config.yaml
n_layer: 12
d_model: 192
n_head: 3
n_kv_head: 1
head_dim: 64
d_mlp: 448
vocab_size: 2048
activation: "swiglu"
norm: "rmsnorm"
norm_place: "pre"
norm_eps: 1e-05
positions: "rope"
rope_base: 10000.0
rope_fraction: 1.0
qk_norm: false
attn_scale: 0.125
bias: "all"
tie_embeddings: true
parallel_block: false
init: "uniform"
init_std_qkv: 0.0365
init_std_o: 0.0
init_std_up: 0.0365
init_std_down: 0.0
optimizer: "soap_variant"
lr: 0.0043
lr_mult_o: 1.35
beta1: 0.95
beta2: 0.99
lr_head: 0.00621
grad_clip: 0.5
warmup_steps: 200
schedule: "wsd"
decay_fraction: 0.938
decay_shape: "square"
final_lr_fraction: 0.0
batch_tokens: [32768, 65536, 98304]
seq_len: 128
doc_mask: true
train_tokens: 369900000
steps: 6185
dataset: "wikipedia_en"
Each number is 128 + 32 x the weight over its row's rms, rounded and kept within 0 to 255. Layers, rows and columns count from 0. Numbers have three digits each. The size before them is the row's rms in percent of the matrix's.

# layer 5 MLP down, 192x448, rms 0.222, rows 58-182, columns 224-335
096:086142179161142099104136153139102101134130176125127135179152103124140124070069105122103129124084075088108085166082140177098135145153094153112112106069148098165148121129160162147097151062096101109119156140080115091105095141130151085092125093150098079049104203099077156117142166132164095191102109098074145111120141140086166142121170164112
101:078121032085123166128096085115084156120101133128090120116107146143135140144118140164080148093092153123166179111111107090153113180119180147165133169141139149162123154111137107135079100144148172164128107154141090111123113161151124166123114100154162123122133181147083159101158097052127160128120166162069121115129128159134151157132110152133
097:157168162172138122140150147161091169146071162105141111104198157110125190096069066113107124161067118194108149099168133138164149136124183113169139128199174093186139133124100127129109143133071128145090153101124176178082028178127081138179114113138138139109128113141136182097105074142169124222092072117128130129157073109092098109182131146123
102:140166102106123139134083155129073140118115137188152121152139085080149111119128169121117138122143131144165117145193144142142161143178149165121169129163126092087153158153132122104153133161135120133194114142172103190167168088090125159099145133135103104132121164143109142105057157153092154167108114086109184124098091074121125143120100077096
098:132155094117082143080138149112101175141064109152158192091121123140123164160161097152143139211106076128201125082133113120175134082098183142118090125168110116050118067206189135130104162112105083091117113120109152115142119151103125115171130123110121129013117104132122156182135149064124067146155098140130161131096174104098138163101139160099
105:179147124149099130174135152162135175133043145114128069164076116125093140151049079176083190098176112152096166013143117128113101120151038151127078090154109165164133150119127199151147162126153156134103202104133144117111133079129069138119128169129176121118165096105200211167139146141165169050110167128149092196122183151136095117084153148131
103:178182133199108159084121158073130133131193108125157105168108127143142153167138078114109162096107129135159137113132100095120164107177107119148139218129120183101137104156099107118138134129185166144101124134097146107156193088163101091045102093081130165131072148192124143117163177111130128114106086128063196166126115118098130114141117162166
100:102120132101171114113161160100130123131114100097109132088127183168127096154126226175181148046158139108131120117155119133095131107066084112069107135185135120142166105158115133118123100109161128098113156154185155109194180119126122134167156147134106131145168100140155121085204150128155104146101233104163095097126121135078118188102165149139
099:120179151137103133123175144112063117080174183146116187173110103147157136147109135132173139178156089103109158132142149174184135171132123074203156140135236120137092142102134110130096133129180148130146159112133146132063106152153129114198140133164124180167098094148127120147129092056089116158178147048177169118098141094149087146132094109133
101:150127115100134112085130120188138129117118128082116078165156111065085089111206193049177097095176128094119112089137120140087156139107100109107136169147136144188096100138077190210158134170147108105178190140161194102167138136102079133135063132097134141172161119146125131154195130124147131096173128099146069112115052118123134089188152135102
115:099162104137122154150163090134099120021121152145236127164123134156103083123087127160095167164150176150131136125083102187117085133215099122150114145134102149125095053091110047097137151109082135165171133146153128148120107117147120124136107113152135153102141108157181174166104065178101123154103108174068153095112155072111122124163124189108
099:064085131145146148085080133151131097154180100129136157116145127128122042111086187107144195108162160119118103154125133051090123087137111157172180131160111130119144088209103149085131120154084112155146188101061122115131115086132116154121107112096135172068089161168144156161128077076128124139116078150064130097153164098095100089182165155151
101:116086147096133129053160132118110161148153162148115039160072090139100204110168102063132077106136161136136128118142101199100163133152144134128106141124137104089127112157118170169094144123128081103126130122147125143136142121093098104114098152074121119133184158090136108132101093098142114137027106188102139081139191064187080171129089152099
097:168142109148118199149154128110089193146155158111102102109150112098172140137085135099183151157134133137166162131114108107119116172141110117107087121116071130122143128121137169157154104162087089109125050125105155124096136061095129068112113131103123060128165148175096104142158133137122091135170103062091119136081122153119180167143120128141
105:129142132031133123143085200102204132161113140115149140137118099146121109107207136127110150107130113075093091148122144086083147103148098046108154116120126158141151145125088111088122165177136115108166136110145137155133087082156155127127109095188107097127169115130084156129129102193083129176109117193152138074148143126171087134146164089100
100:113136111146105100139144098107129109064120119124105095160149119083149134142093100145151065130148134095153147128123057146149112092179146161149094093177105089171119143133167103046099073108160119114138162189109145221050126068128091136090099103106098134187136160087163173121074123118089149154105118127164125137127139132132168166113097103056
097:140140066159164158167134143115132157133200086110176121124099180122102135111180146113083114145151108094150086155184148141102095175123162085124139138115143182074070092116124097133126142110130148094183150122111089186118121101195177137112137085126143135177142164132186161160168171097115170150137146154089103190141148099122130130098114171151
102:083165132102085107074110121128128107121142162166106141164146165154111111135144099049160124149194118117104142096120153103111123100073126115059127165089123181092121148129125162157112180123140043115137081053126154111124129120088076192143131129139162112196160134075110131148160134115180116112095103084133126103119145156133120126107153131134
096:112123076111098132116126175069172106080159137139156195105161186185157075148126116072143100119095184113176138095142176132137130205115138179143169143122171102049096088154087125167109159107089100109146142122144107158084110155190087158114081138109135186100099093151130058123012116110142105150144095173167072144129150124104132131120107150119
101:127141160122122134084140140133153117172121180138117136149133154116156134136146171139108162085141155061135173183193151095110093151190075107137184177099150204145140107182113132122133117126111121138082092131107167097145164153092176153083167092087128139187163116155068096142109192126129099097141124128168145160126123150124182111055082127142
100:177118136103124179171107127142178140134128094098115132115139139096157117168117066135114136121065121156055148132052111151143123160137149152135135188068094097077105111146091112074117149148128068150129166166189098105106121119137156117103111177101141140159155096125077095150150130159138129127111110069133138129087095093144169122160106148128
105:191103093118083096128130134176172161145109135185151158160171092089122059174099160134158189158152108092099154096083113132141113143131135157130175170123099130098076154187127057121209134096126074113121182183181078118115131107210134128134112097120160129152092130153129174053098150103117137155104113129130094037089099097103127132189132117125
097:060107136138154139118088169118108126150130135122107134111115205116110162104157164141056152097230147077118109106116169139175075149093170184150097088143121098119160177133125170110106093140121089123194143133136140096103052117131073250151155106124187045107130171122101197168095126130144110117170115168099120168138153110132109204187100120167
094:159112119125099160107096141135076154120116157089140190167159091132142114166131138113057145123096059131138149117129105150061146123114135134132117130119062092087173161070074102152093175133143094126143211129214111189102067041167127153119091107103057130181157181200159171100101129145146148123084130151143145097146119091080113138152096115099
099:100111132165140155136124157164141089043177145120141140151097157139165174093125138169109117108085167049140134143132060121143158081124164136168135107120130063147139209067166159173121113080130144091158102129110172077149132181110149108132114118067128084091132152138072131157145049090067157129160131073119089084103183160109115133116091125117
099:107077106138137140160064119135140143145177128132094137151097157139138159155129164142114114182125081162110161105075100102109107119107120098171147165146146161158064173181192125147099104107139101026086055144098166152131099074112143142108109150111128181121162092103158122151152125154092087110165113100145167136154078146117113088119134107086
095:115115105124121182105194163048145174133106128067159134136113146140111198103115138153101113150078100106144107071105116121120098135136201138147146149128166127132129108118163121139162126143120177153143131103118184068090067126131101146153154176109169150122137119168124130037143067085166113120089153098124117130141093133188147131159112142131
094:134147118062127158173205131166166106106104103152187131158178125163122138132130035037179109096183073088058168184109166112185121099140117119155173172061136108167088146128100114189191167157135156193134127089120180191151119153105126081132158141128139140081107105106151096141123210150105100068136171122081108165129159200126142147146109132092
106:106201101107177121105150073170163145177167106130100156134138107091112156125135183092123124140135119158159117209149147127133121096138126087051164170081075137103167135144104109117126098111137103125167061130140151076152106158157165109127155144097131142134106123126165168156125125182130085115149116114087138119149130129139114103060107117147
098:122126113093180137081178138141155190126126140108139136073111123150180096131131089123113127149137089119129172154143124117141182138093056089125072130195135111124125154128149180159097161165134145103111131136127146067115075127122184186068162149160078176156108141096157132098051149171124078138095129128085096175100136123098076134152094103144
102:130058111156205073117146148171115128106109125114172143102153152091107130145129097129096126188116138090215147101082094106111125119131073109148107150119088120088130141123151149070124133128137068083195201129127115140109137136052125106135068150094077109136141143172142079140125122109135145109109134133150095100140106199135163110162152077130
103:120126115147177137139107121113125137099135176152130157103117154122126090116140107131165135179097108133157182090078098170118163253179134150185154182121176137151143100151141085122118123156096135065182145145132160126128079151149163185132121157102127139108188122176158166172126120161148143127209125035142169133120129144140077134141162121148
099:111157134134060071092156045156114167154138088092172118095144116163101137166102197177122146113138129193113112110122087147065141086199155121116090110152135108161181099180104106110132113161121092079103182148117142124170129113134090177139117113153138137127085177087101152126106138130151150090095077140173085175111114109162135148083144147134
104:142115122178090083110152077162086148093078115124117119098135064100175172161156161115108109165167122077069091108082162108132136149133155203159096151115189136155136152132084149124140171169048121103144087036114107058140091087118154140192115076155147157134119121070104147178158145070136171141106177079145111135046118108135201110134174134107
101:121102123124154086079135113145123155126162165133124115130169127107175088100122151148143140121170097150073162170068083139161086065083154107143118085100103130083172183082127123142145108180103160106108141131096099087144184108115146113149098068133148081110133089086201175137120137115153102138107088187137143114113141151136104094145178041098
101:085145141127111158116176116147168147118150112112169068166161115147104161150099115129127128100115064125141102155137103107130169083162157106101072175118126145135087129102120180099098085138113111128138099141139143166102162137155139156124112129149077117133112157155126071126141166173138132095122107138086118099179072159125211196095098135145
098:144131134139146125145099065083132066092141143074106156133144110128132157090099113158139085079117140069116129131058101146201132151155233113136108174099146169127160103077172142129124114137119118124086090172098088083130138166168153090094133097175050120139164118094099103190171165197137156136184080157140159116134140166162097076151123138120
094:124097137143073106140179135109114054093069167176122151071130139105152137086132142106120164144171148184190154169131129111082163145104081121126112178125120102078093117117137118048136150112154191113084106076123130161118101093155151130111138112127121151137127104133146098142082148121118148106121141141136165137134138114117077148100104154138
099:073116181154116166125113123133125105104101179094173200216128112120136086139086132111094091148127124115112116117119105163171158126094204145095076180120110144038096112105140091121115088139098189122126096155121161155130083124101126139081137102077103140146122105143112104103080084123113120148170168126117104146144150130180176155152104133127
106:143226143130113088152149146122161058073136071129058134101144119184075089150112103157184125057061119125123127151142110151124060128131139097166107111116188139113093097094112123083190056089094175129185119139147117186165151081185111131172108114129135073148110154108152166171136176111134105118078167064092178118150153116143104109145095074170
098:131091099144070130094127044163109097128138137124125155087182179141170117182091114176169162112136123132149172110156195154101096108137086162153074109132086032134139124165175109094133124128119148109108150083158150105129184216156083151079107167136135128131107147127138117147096115081146121114139158120129131123124162174086076151151115061155
100:157146129074132096084100158125099177123109138139166149143112183102115095153130093145116069154128150140099108057110128130160113148137124169192218151139104098201116094070100107144117114098129134115112086102170172093101144131142087131150137111194169156153150109122230060172116150114166107087123158145105183140119161119164097171148143189171
099:171137140200112060136148109101123154118159092081116147165141179135119135145073122092070136110206148135176139093174158172114170094169165150107058109090149118102071123154141213106140147046143147137109104127143108123175060083120178168170127123099121101137157092156121122145124162093152176171177140164108186130123103113093058133148132129117
101:096146139097119196104075109187140188043119106124176162133156138065158153101125171135131145183064101145147084123123131124087087130138165160145126105109105148110179150127096140172175108118087138114170184151101100098125136079131172092137173163133137121137161146109136132109110136112158120123079141131126171178195118117034136061097149135113
102:152170063212156050096089179121118216141171086166146188098088141112132105117078114089092063110149108108134092147145072145129113158116078127102143090099106060111158141111128128190185133101170135130144130043083175178110118137155104206107108053157129125097097135132075184121158088086124160123132165184108100100169095107113129172097120110119
101:151109161147137221120122091108139154119107135122141092135097121115126094181150108184085195108099155138094110059108125126159091126164165158129077135131118130135157123115111127071139153162136110125133177095165113125112127166111116134148152120107172147088101136142113145141139133145196193131154143117147109095089083204141095124091126141102
100:050167155130119155164115187084126089134135149165148103167097109118143101080134134111092100107124132173104111106125117096100164157124122115093084097099151114142143072100070145116122168118098160164167153158119063101171101061202147142088118129137097088133179123132106149100111123196140142099103082131177151104132204155133115175130162177153
098:211166092129117151117119112057130119133137139150149122202141121144100146142106098118080177160107081141126136107064099174112148097135124131139120155096130158132186120101161100168153099088146144097133160150105164118122120104153129140113148178167163163112142126104178074106152109118067068146063168106069129139050179133092149095136126168101
096:118130143097151176147083175100141093110088172089111156150127109162117095101099117215165155130148100128092128129121132073132174086157123087119134102134175176127115103112142076141100092151094143132109101082136110162132128119178140147165110146157106210128070109153107110143160139068085129062075152086155134109149128160136154096122118106199
106:209064141146133052099095117139153137119126147143138101131096047120144125108113122063111118186088144163127077145075156126090107139116065088147136152166129082092094136097156167130099093184106186202151115118122094139130057130140162119133114140125190161129129128109117079150103180145066106063109129154132141129157088133097138096150147167082
095:053151103178142109127148127056120116116104118158155107135114106111154113119139138155098131089201108130129112127151127154114100166099148138161080138137145090118143077077151167154129142077103119142112114127082093123108090128169117100127104091153132136154121162119147084041041115136149122145062137114147089137163133117180072098163153145143
101:123174156134111118183164126180096107138131136136173171167096073147100095084148103140111146163110144092147199112108129133132176175141092104124171139113160102078111088079136143163100114158127165177139186117099141109152085170117092130132092032105093074116167077097071084134128185166140083171092115173109133160118119139104118136184157133121
096:144168119105170137097121180134126120135162109194111134113160108132130129157134109124119098105174176159116169182094076101107176137110157107099132131092167151090134122163103134086073121124157151089156108126140128093061121140132133109127162144079176146097085106089127133143192180153196120093213104083165140119174135157160102164100086128102
101:193133136074149090130127100149141132126132159111065168122098151131044185119146108122131146108114131150124096114102133121082145145045053157161134091103101138137121196139138132120120170151136082083102132172180164109090115133171141124071128171080080140168173122093116091101104136134165079173203095119170116135193136130101085092132157091155
102:180190081112199141154172144134104111126128140090195095155108094154134132095108164139149124124141142120110090177144119108158090112135099116114072123174162130147173125099195146106123202094122156138112101139144143171127134086118104114140131143148088115088106131143060125135121060134091107134153108100098106125131208087098101170080145167141
101:128188119146120128090171070067138100138116108118086076148150130114147157083081173123185133089110152139056151104084109137140157098201068151131160090076130144159099185079118115171135162104069124174103123146109103132128137141088112165143163161113138147127181116095188088138084137185169117119063115114102119160041126122158063106171166121092
098:101121017185088148152113142146078122122085112196147185180191116119133069191082106137122090083116166130131127129143143122088104135107084117120142173079137098074139137148074121122161181093141103154109169088082155119212130128131163074095075103118065156125130181125107144113109173077134144111108080085124155129114106116054128142157085104156
097:179123125110128119138146140119114196087144073122143132135100092102159137193144144109152157177086152132173167124132138171156157176124092098115126185124097064131148117126155160117140103132066094135101085134103107159129077158157127114117103124105137154129170090183128103131098209161108113101133179120039105107175125142167132152128158113099
098:134091150142111109176138117143136100088212164177072166143106109128141098138115207135035140129133140161127105144130117076172099086137095152123070082134187109120051099073136124155135129119148110089117177138103083127065135118171129146126141155097137115105105083128142140073138160121118117136141118149088154135195145091187085130128102155109
101:098120051122105096133120178173113093164120128180219146112148136142155125162183141132110123162083138121134163169122111149110118132157129160116146153166111189100124096146095135106146093177177124093059145136185172162132084077194156101146126121185142169114139096147184098100100140129115131101126121107142116100134132171180149126077136146130
099:119163110112114102096186122126134096171121136164129149118136179136077084158153151146127141122133089148116164116141113091157139163106133131074061151105113137143112129158223115162140181124136116153171136130156118134099109127158152075158106088149154121097122129153118108131132135154110147115103157063117147130148170125167186141136102166118
095:086094206117155110145139129176210158160096132095103109130128074108163080119179143124123130100130064087174126134142116141127153152116114178127130098152101171170195128140106161116060118149123142131047131206084121101178170185070151160102146133115150166147151133110154074137116153137078163105148143192111090087148117118074127130143199096149
095:109155166088128118145110181132103162082107091064103143143103117138204102102149116086103180160185084111150181127137090111141124113133132088105094118083144148117093117139077100134096174118143208121155144162140156138140117131146119149069128140168116041137118163133121110066115128120108079128143089113137168107068127128109130172144152193173
094:136112138114145089115150159135129059123117082086151112152152156152091126134129155167124160088129145147143161086127166108082158121149122093165120141126153104099141122132142152199133171123106177087180188119076114129172143103139154091153104138145151112139127145102154089115088104131153108147117154171152151130141132082157138116135101088088
101:153123100179101139086177149059148158166124132131156155120142088142120125165087099125121145078115129149114167114150113164049150133106127157116114159111116119152133074134174140093132076120093144115126131124201124198103153104178112180085090155156158124082108111122136098151189163095100143082122146087106137120120146099123128126131130121110
090:128167112177100153143155106148138125171115119164146130179133133111142100102138137083121151151179079175148173137123078056092157139141128126153111106081109134114136160133104190171060110111130160161189106082148164108172175161123141121126089101204155116103134134067109140140114119106121132120089139157120131100146116217123099140129154097138
096:103111117151143150109099105104139094130142081146127123176130119105062145088141151141109150153151175109098112164173137114211054101072159125139098124138167152133112117159106115157113169076075159114149170089142187080120041142130162126129095071139119080120156101134135137111190143150138181093099163067115191072090133093182146145110117138050
106:121159093110133212125129177130103097078166134127130148102096171145095124108092129105094148139137124118140108121123142119115116122169159095120163138077137104157137130157216102184132148139100159189122145149103101065138120088134151109129177154128107126106103111126089135076148132171187180153096097147174124166128122101102135185158105096139
098:144155079108087158121175093144132146176112141109119143123072151122163106163132114170174187126091179154120138102147117164097090105140113149092118114140090120146120120188112099102116060097074138185115148182118080152167104110174123152085071128137103093087150114162088128149126087087105158150125173089104053180120155110116092099164192176139
095:161080120147140160136174139082104144088109148118099119183164129094096178144198142120161134184156141139100052112133171123095145113129104148107166127150129095157144108149146110167101100102149171114053121067078101099131156137126041101089156107103089104117134147176082119127168113047169117128118167137144165140099128119134172049171129131098
097:133095182103134131175119148082101119098082118156120086145099115139074195150087150053195112119093118106153115092158164132088105090177115157128121080133160082166108123190118115100101086120097192136153156093128109150174133107191143149164170092177173143115121107096190120134092158128105121126127117112133170147128173120133139084107100184085
103:181056176074126126145106158167136111155161169183109151100099109149134101152173106145171145109121114137132150075087134180112106156162105161128078099163107155134051196113154137069100131094148147133082104054075179106074094093137097185172107091100176155070148152152175167120117114102157126076139156159131167084090115188112124092085075151100
100:141119112101091146092071097105133140186122112143090173128138136138134145170128142157143173095145127132118125127095103156134055097091121144124119077156132118136138128087109080128151169116157129118113118177143062113142116131195075109107161132129119184171092051086141195097133123125203156121140194121145167174142090159092168170157100116110
101:146080171041149142082155156105161076160109114052157137101101118079121107153124108139144116187111121167136121178124147176099158114144142098055119182147093138100152117115147080173157113142086122104181115117143140111127115141153113132111158115201101117126131150132147088150124141176144130100143145130146128208157176106122131110185097130108
092:128154083125118142137070129097176075079180210139196158099167079137099167082066090168166144073122156137116163122133145181122105132189119147147139132114095132140147131119075098155148149121105123134171094113094163131122111165155179090119111090089181116166182141161103065111079114093119103175073071156143105110153099080154149139198145148135
099:167134152113123066077123105105150135105156115178100089131155096133185136110115138159113159114173108158113147141186094118138126123154132118147132198068087185098094154101158182135174143097090135169104152096131097145147052176148130108139140129146175138141119112136117191114117155142153117137136127187103107113144059125122110152160128145160
099:174108123133172163173144079082140140150119178123212114097121056171120124151152107125144094093078103101183093140148115116146102089157078126065156120140110145167161118091117101159148085076154160166115120164109167131138096151091117161101119123134149112124077137116051156213135112104160101103101158124059195153134147072154130175151138100103
095:146092160111091100094131091204113111173122125172136094112138121092168043179111053097116107141083142178082198199156080096150084122125154127168117123155092031179157172136125152078071113115165164144154172132102186172097170143100126157147113087108137142104150090075108138124086112122081188125125118188145181118144126176162141122154128070149
100:121127106126189101132086147103111117158202083113172107166138156149184102163165143134154118151109136115147118141071124074129063128114136080145146092117145084091081148139044133104180133099154108182118156119092154135163112060092119124109108101094121087090086116146163110162132055117149133120170244061145102140191075142172142090141154137160
107:161104126135086150143175137106067173092113130141131147110151153135182137131194121080130138142073146090096097155117164137126160179110113124151140130216180111141121119153125128104144138076116068121113169135153142091110106105111165076160149095079082119120049161158119174194155125191124168140135052072104206099162071116115104107120133130061
099:102133151118164057063134114151132136122086082138139163093203131127155063112094130149126163071141095187158114166137166101138143105144175161141073135067191077121155124113160116107098076150141131125097128155127107118152115133130137093154118162106108196108165113190194110200143127121148105124062112095151110172121037096110101107147222174166
107:152125126151174209120067105167175147062146134133149157114107127094161106191166083100121133096143125154153134120129100130144128160130151126113088144136117170158145136085034082192149151136112160153190082134120145076137163083167093107131147099177124133160147146098119130120152141137090143127159121067066099125094153154079129150134119131150
096:140119150127097099117151177184133141088076105111131149145088131047164137099126120139150068159138119074174158092179102137107129119179163061156138155133105124150116143091105160111159081179126147074149163108079147150123161120141122148133161185117169148077126101193097127106164109100134115152087132083125113127093153097132110111131141089125
100:114098101116192106176126180163085128190117121151194094156173117132097088133136121142181128105150126114176160148141159093136117137081114105159145145129119096133077111131156120108078152141130147055159168166129126103106119134160117177145113187099113150111174114133160145112092123111108150115066187188106123131138143151149104193169101063074
097:106103105026132093106169080144122141128139168141143080173086152148139093120134113120137143152188140145164140120115163129139129185136083086166115056067071136149142149061088157137122162139140141128126083108127176092151142180080114115168138078128118175115142129107129183173109095164169116116091146101161132130132071134160113122107082154130
089:104148101180119071104130067077080160132102102110128107105182148133135119179114167133103132090104120166095161107184165146173080148123156109094113219106160132084103084096169156202090101122164126153163085133161128060189082107127086095117117140063125128143177146141129099089092101117127110132115101146154120170148121139115123128154153131114
096:154194042088144192147132180120161110131112134155132068093142119090099103105094129111089150118131070156129117164149109136143046114121120102151117125160098154202151159126153060117203152113133127093130126105130138123124139162143110114113121115138146177165125120139090098092067138130145093138132127137146165153156092097147139143119117085125
102:175169155119149115151166117127098153160154183125118123101108155107126098124207080068107075091178207090151180128147138126085170123170107153131130126153126168105111144072143133161204142114148108097134156127125148120127103102104162120147101089138123096107123143113119133129140165139126185171107089165105102137146100155166140161137186123055
098:100122107143151119125093162119059133107144144134120156117090148164045129144154154150091111080098191108147151156127058160133138199153104109180119120097158101117155143165048161109143122110126056160155145138129116131138136151145095118093089112109111101090164004127143115108156151156055123180143081186123136124153120119101121121145141102123
104:130118137154116086158174112132098151171088143099123099075171187128096137159120102104119128124119059101167141115077195174108111109064144106147152146096113110117160159122150079095151117200127192146115130139134201136128130102116090114106128095075153062188088130159091166146128089100174151074095155138122141194139113125154103129165146169182
100:106169139162093178101147142077110134123118133133125169092119109172109127205104134131142094151159119082159117176109093169115126139087090162078133190109140132126075098138091147149117125107151151093107139104163143159180169156140130152141114131164148078116139085148094121100120229146070097091083159076156165096112135071096103100067130128088
101:164147142125106107122124082125139102140153086119147181101132095135144077163165085109114123111094162106146147140061191114138129169112114105130165089108199172133143121142113124134142072108097123168047118062141138154217101124115145135139145118127167095084139114108134159182158136106189128115170105214103111107120142124103163145167178076167
096:154097132153175151126130118143184100184095136110140113165051155135128093176113142128142161135146100081086123186086153134139072125169114117119173140170141123139157139101184099129080111120142151071169151084141071133128144129118120081172074121161158144171115118115131147133108104156124101150177172157150175190125083101124093142135181120136
105:177107152096157076163086127123145144137160067101133184156130107196170138115137101110140115191141140127084168164045121096108154165145184132081156114143094199116133102055098109101131102106121121123081141127100124084074171168138170129064117088130126142164104101120126132094141140130164154078141130145126150123196104166095180156138082113144
099:138106091096148155064136134126116108131154177116192111090241161081077099139108087044114184113180109129104127072096133113150168208124144113145145118124096166151162107218178119149105070186122177185177078077168149149184130098105115167155121101175120095132198129115132130140124088230072085125100137226153087142130132152093105122072150119155
094:125137178140182088125121120108141074085115127187112199154077185141138100128148121153151165118121160063118090148146106169098136140129124136125131126109130159168109086188199139130191032124107148077109124099163139148099104110134073120134079152103076084061168110125119143168169131126135084106069135147175089145120152145075127156092113131124
102:143119121141136073195144156165078061131113115110111150117095172181155091170086089090125106172086102124082096160133113120167155183164099119138096078106156089065151087140139104121142150137142083097106183147119053149155136115085125124129140148116087117162087174118163141081145087129102170135139109120184141189127098074094199151106150116133
104:065135181098080123132156157063100152123150160102184118167153156147086109181061113156093140105082192185179089082097122130119081161090076141153121175105155087105139115165150115138154128109122160122148138150106099130085183099117158147091130127157156122152120078114096132096149080147158155167120121067133123147134155125179140167072106059143
098:133051132186149151102134137181113104104124120157101107137126104119085077143125105129139111134106134140156128151164130144119072096157124046111106125127099106109121112125113165126089114143108112150091153115091085053146106106165109148163145120128166152123145140180128093181153145116091162188108087128103140068101172150145153118131114112110
095:201130121103071135171121088101139143086160104112123187055145090190140117130116074132137144129141149098125141119101190094181133069136128149121103172086115147113171099201191164126108170097112067131148066134140079148083105142146088078110147138125148162145121118161077152129065156058127110144134097090151145127143117128078147164128130115062
096:154133138095204122128113103152133133128166080110119120125133133143141151143181206112082115189117171134173162143153130107146143064139107092099161112091146118145144101200170162106135071092183172125123085129097139157098124161150071131114185174154124159103137094158131132152127135041163175166070108165111159182108135156141144135186104133129
104:077189133129166148146140070118158086137124150136145100160148104064114130130090109142131180174130124172145178131099173147183145138110096072130160064054150156113188171143078080119153156115104134129134142094160109113133173084134137188113148171189154101126147178161129133161082139147154185141056137170097068085133097064197176082089149086064
094:130067097119134181014139201151064112152170148130148181131163131101168166110126111141100121156077140068089155141168166130133090065097113114120093122097119147115133110082086117168101133119139126157091102184165162166137101133110130133073153125117087176089129190111151096111154177103109122095176169168118132180113081136139130123208102150181
097:086205166099156127102149151104138127154124137190103150102137108040129148066134136165112118136142111112204139176184187199118129185136138139083137138113113138118153103114114086174170117100133099134115124083143150154111168146144141181180159108154146157105106198083144130132072139114157123119142146108104134131150166120117173150146183147165
105:088046182151160162129174153066180146100115133157152153199074051133115141140117115087126116141100149152168204132097083105136154111076120081127110025136151131157148112107108170110152068183173095133145171090113084166134133105127177085158138103099124121158187159171145163102034164179141174117098122151103129132116130114173143132141119155120
105:084164152142109173063145153082041120148165129096077133088088122195134123165089138146134132111135089185139109094130140176111158124128151111113143125162062162141032101133115086126125138142122115118122070097134189147101131125138121125157128075160119106169042145141042121128104122124106147091139113120120139148165159135115120143153089103190
101:105139116070098085199123136090122127188138168145127152124139106111099147149135127094159137123157145103151127145158166122117127044135150132114142089145085130149107130129187193114151147105119107130171129041102140096111151136045147109162145105160121127094159114138106119148089130094104139129095102135063113104188093172113103169120172154155
095:104217123191160123113117164117095093110139142114161092131200140146120112128137102123089071182168176131146144124156102094143078144126117145102145132107134136060072132130041095181151114115117134186102135114102179137158119160131127108057099093165119159095145144131089098108163119134135124152121100116144065117126149143144202184148145131154
108:137142082088143142123099090168110074135172102087087155139186129154121185138091141135142119125157131138139087148176120191094109117136129093172125221107120101114146105147130089162179139108137146114084116151176127110175063110126178101097081135116076080158139155164113120205117102176076152171090106154101132138104067132079178080117085144154
100:094181180144121089135076084175131103099109098140134058153098119178143084105137105099129116123115101123150130108165104136156160076127146124089083073142143078094127128127107136148183137140096159122185226130139177130134124120121164166111082063118122139173143049099160131100093181130051092188110141137120113146089121103091212109122100126183
101:144067069118081091179139154114160201085172138109111116112142167156087136125150167099155221119135122077149064143143164106113105113137075134061188142101110137105069148123120108157113206071160090113168116135129129139122087125156156124187110155179102072069113105095156154135186130138168154085184154117078173133134141102142156119109098111098
100:160083146119129156127136146074131092138109131177134091183142126142154110092136113095146099119087119149076133087088129136094063129117099137195042189154092123138157140107134145121165114184150113176116162095183161112118132156133105093108131154124110150150102160153105194160150097122095099155077148203113173162150112120126159139083100168136
104:109106095097141099138113139123130160119085051174114136173142069190150068123186174179139118142136157131199144120110117119096104166146127120110124104136191153145123146179112075171095121175140099097105107176137160115145093175131081064121172203153130176085126124114101103184134131136125096155154128076144101116040088105090102156143124134077
097:154110128138127150134062176177140170158117146178097144139070072196125102153141111025091123153133147164138132178146114121144084085136056088170099114058115094092127140132076155105154073112134095129082131056127165146161149159072106148075099162134109194132141068149115103164118114139118127135109109163174103131161117151156138159096144109112
101:054149122183191097134162078067098093135102109141090144134103125152155102143121111143140180133109112066124195128129134108105110119138091157164113196162157099144158125103101101082189129098134122150165132003128186083181161163118124069119120070086108118171110148165128101125181128094188138225143155105115165140128144174136130098130143155146
096:136150180099093153144099161138157154110157148162150175172097117164142108145177098166154112163126159180155124118125154119131193120097110122116084136146101154111078110112091120125151150098198162170082196135143120074112134138119125133126115115134053108137122178095175126184089165126069102109130144116098105151149141165120130138126115134136
100:152154150140092136117181130115098129114119111145140105072102154172086179159105105083139135147158184129161172109171121186140088073077078147135082153160085111113118146208109152163123103110155157090091156125060102144101188148106131109113135097149159123142162092070142112073095168170170123039076125167146158194118135081119119096173082175140
093:197138146171165081110137095128146147147150177169121129117192111119114107115107114101160129094032089185153150175102124117074092136172079113129151106134198111160125124149130146166164113125113089133077144150150124153086155181120115128144082144125062162112105139071115102145082107130112077064160167160171051127150115197121146108105128120155
098:106108106096132140129129140124122138148135104103150144158196138075100076156124142203117120113140077101126132126123107116163122115171172183145135125116132128134096168132107130130152208082147124107107106106122149107121114151097120194163054154096190154112106167180083118116161167128151156115151201120060137074157127137161097102165096108139
103:079146136140121137091111128037129124074157172108163141124102100154108130156102162083104153173135156104137151145148112103141077127141182105091111115084042196134095020137100103132072113136133125128124115109128088125145092066129107163119063165092113151136063155131123106135140116137144140053152144136108086171131071082106114139098114201142
098:136099203081103107113148204177178166130106180094174130130097137146099093115129118206142125129078133134049101144073104087161164067140153141108139102132098120124087162100156118133127093107106116095148139150069075133114195083144111135206111153152079158133127116103151131091163148118148163116103029111171124158114189146135095117152150105128
105:160147131102128111081129107048098087096126119125140135136127136102092110145157183101080113151139154162109125132141110113117079126109025133078108095138133198085143092122118143176096122156110119101140144163133197138087131122127104171106186108168088192171225149135074176111177139118133176086189126106148136175111134137112161116162150173105
096:156139148144102125123126138118143144145107139115168130111080103149091078094165105106209062110155072118057153159159145134137070087139115092123047099099189100072149115116052130150102135111138102110135104126130143131078104085122137119134108108178142093125125127090194112084126150099131071092152150148130141132108083130142134142097176148128
102:172097128161152117112092113154122128134128149153121134154128136128111168098123145082121161140095107111181101163119163134158115098111132158118128143109069134092104135122110106101113118134147110135144131136100169163122169133165125097082121118142110138174196095142158112159094126148087133149056096093147101141121201144092143127162130076093
104:094092193081065065141130088204183102177161174145124061096122119141097111126145123130109161071136130145117124099095097112108124146119184156122145150123146080161085130130101113137099132089107150121177105135105130069100112122120121085132145126145092159089101124100162092130134125182120132071120116148121105094138152115128135088131166123136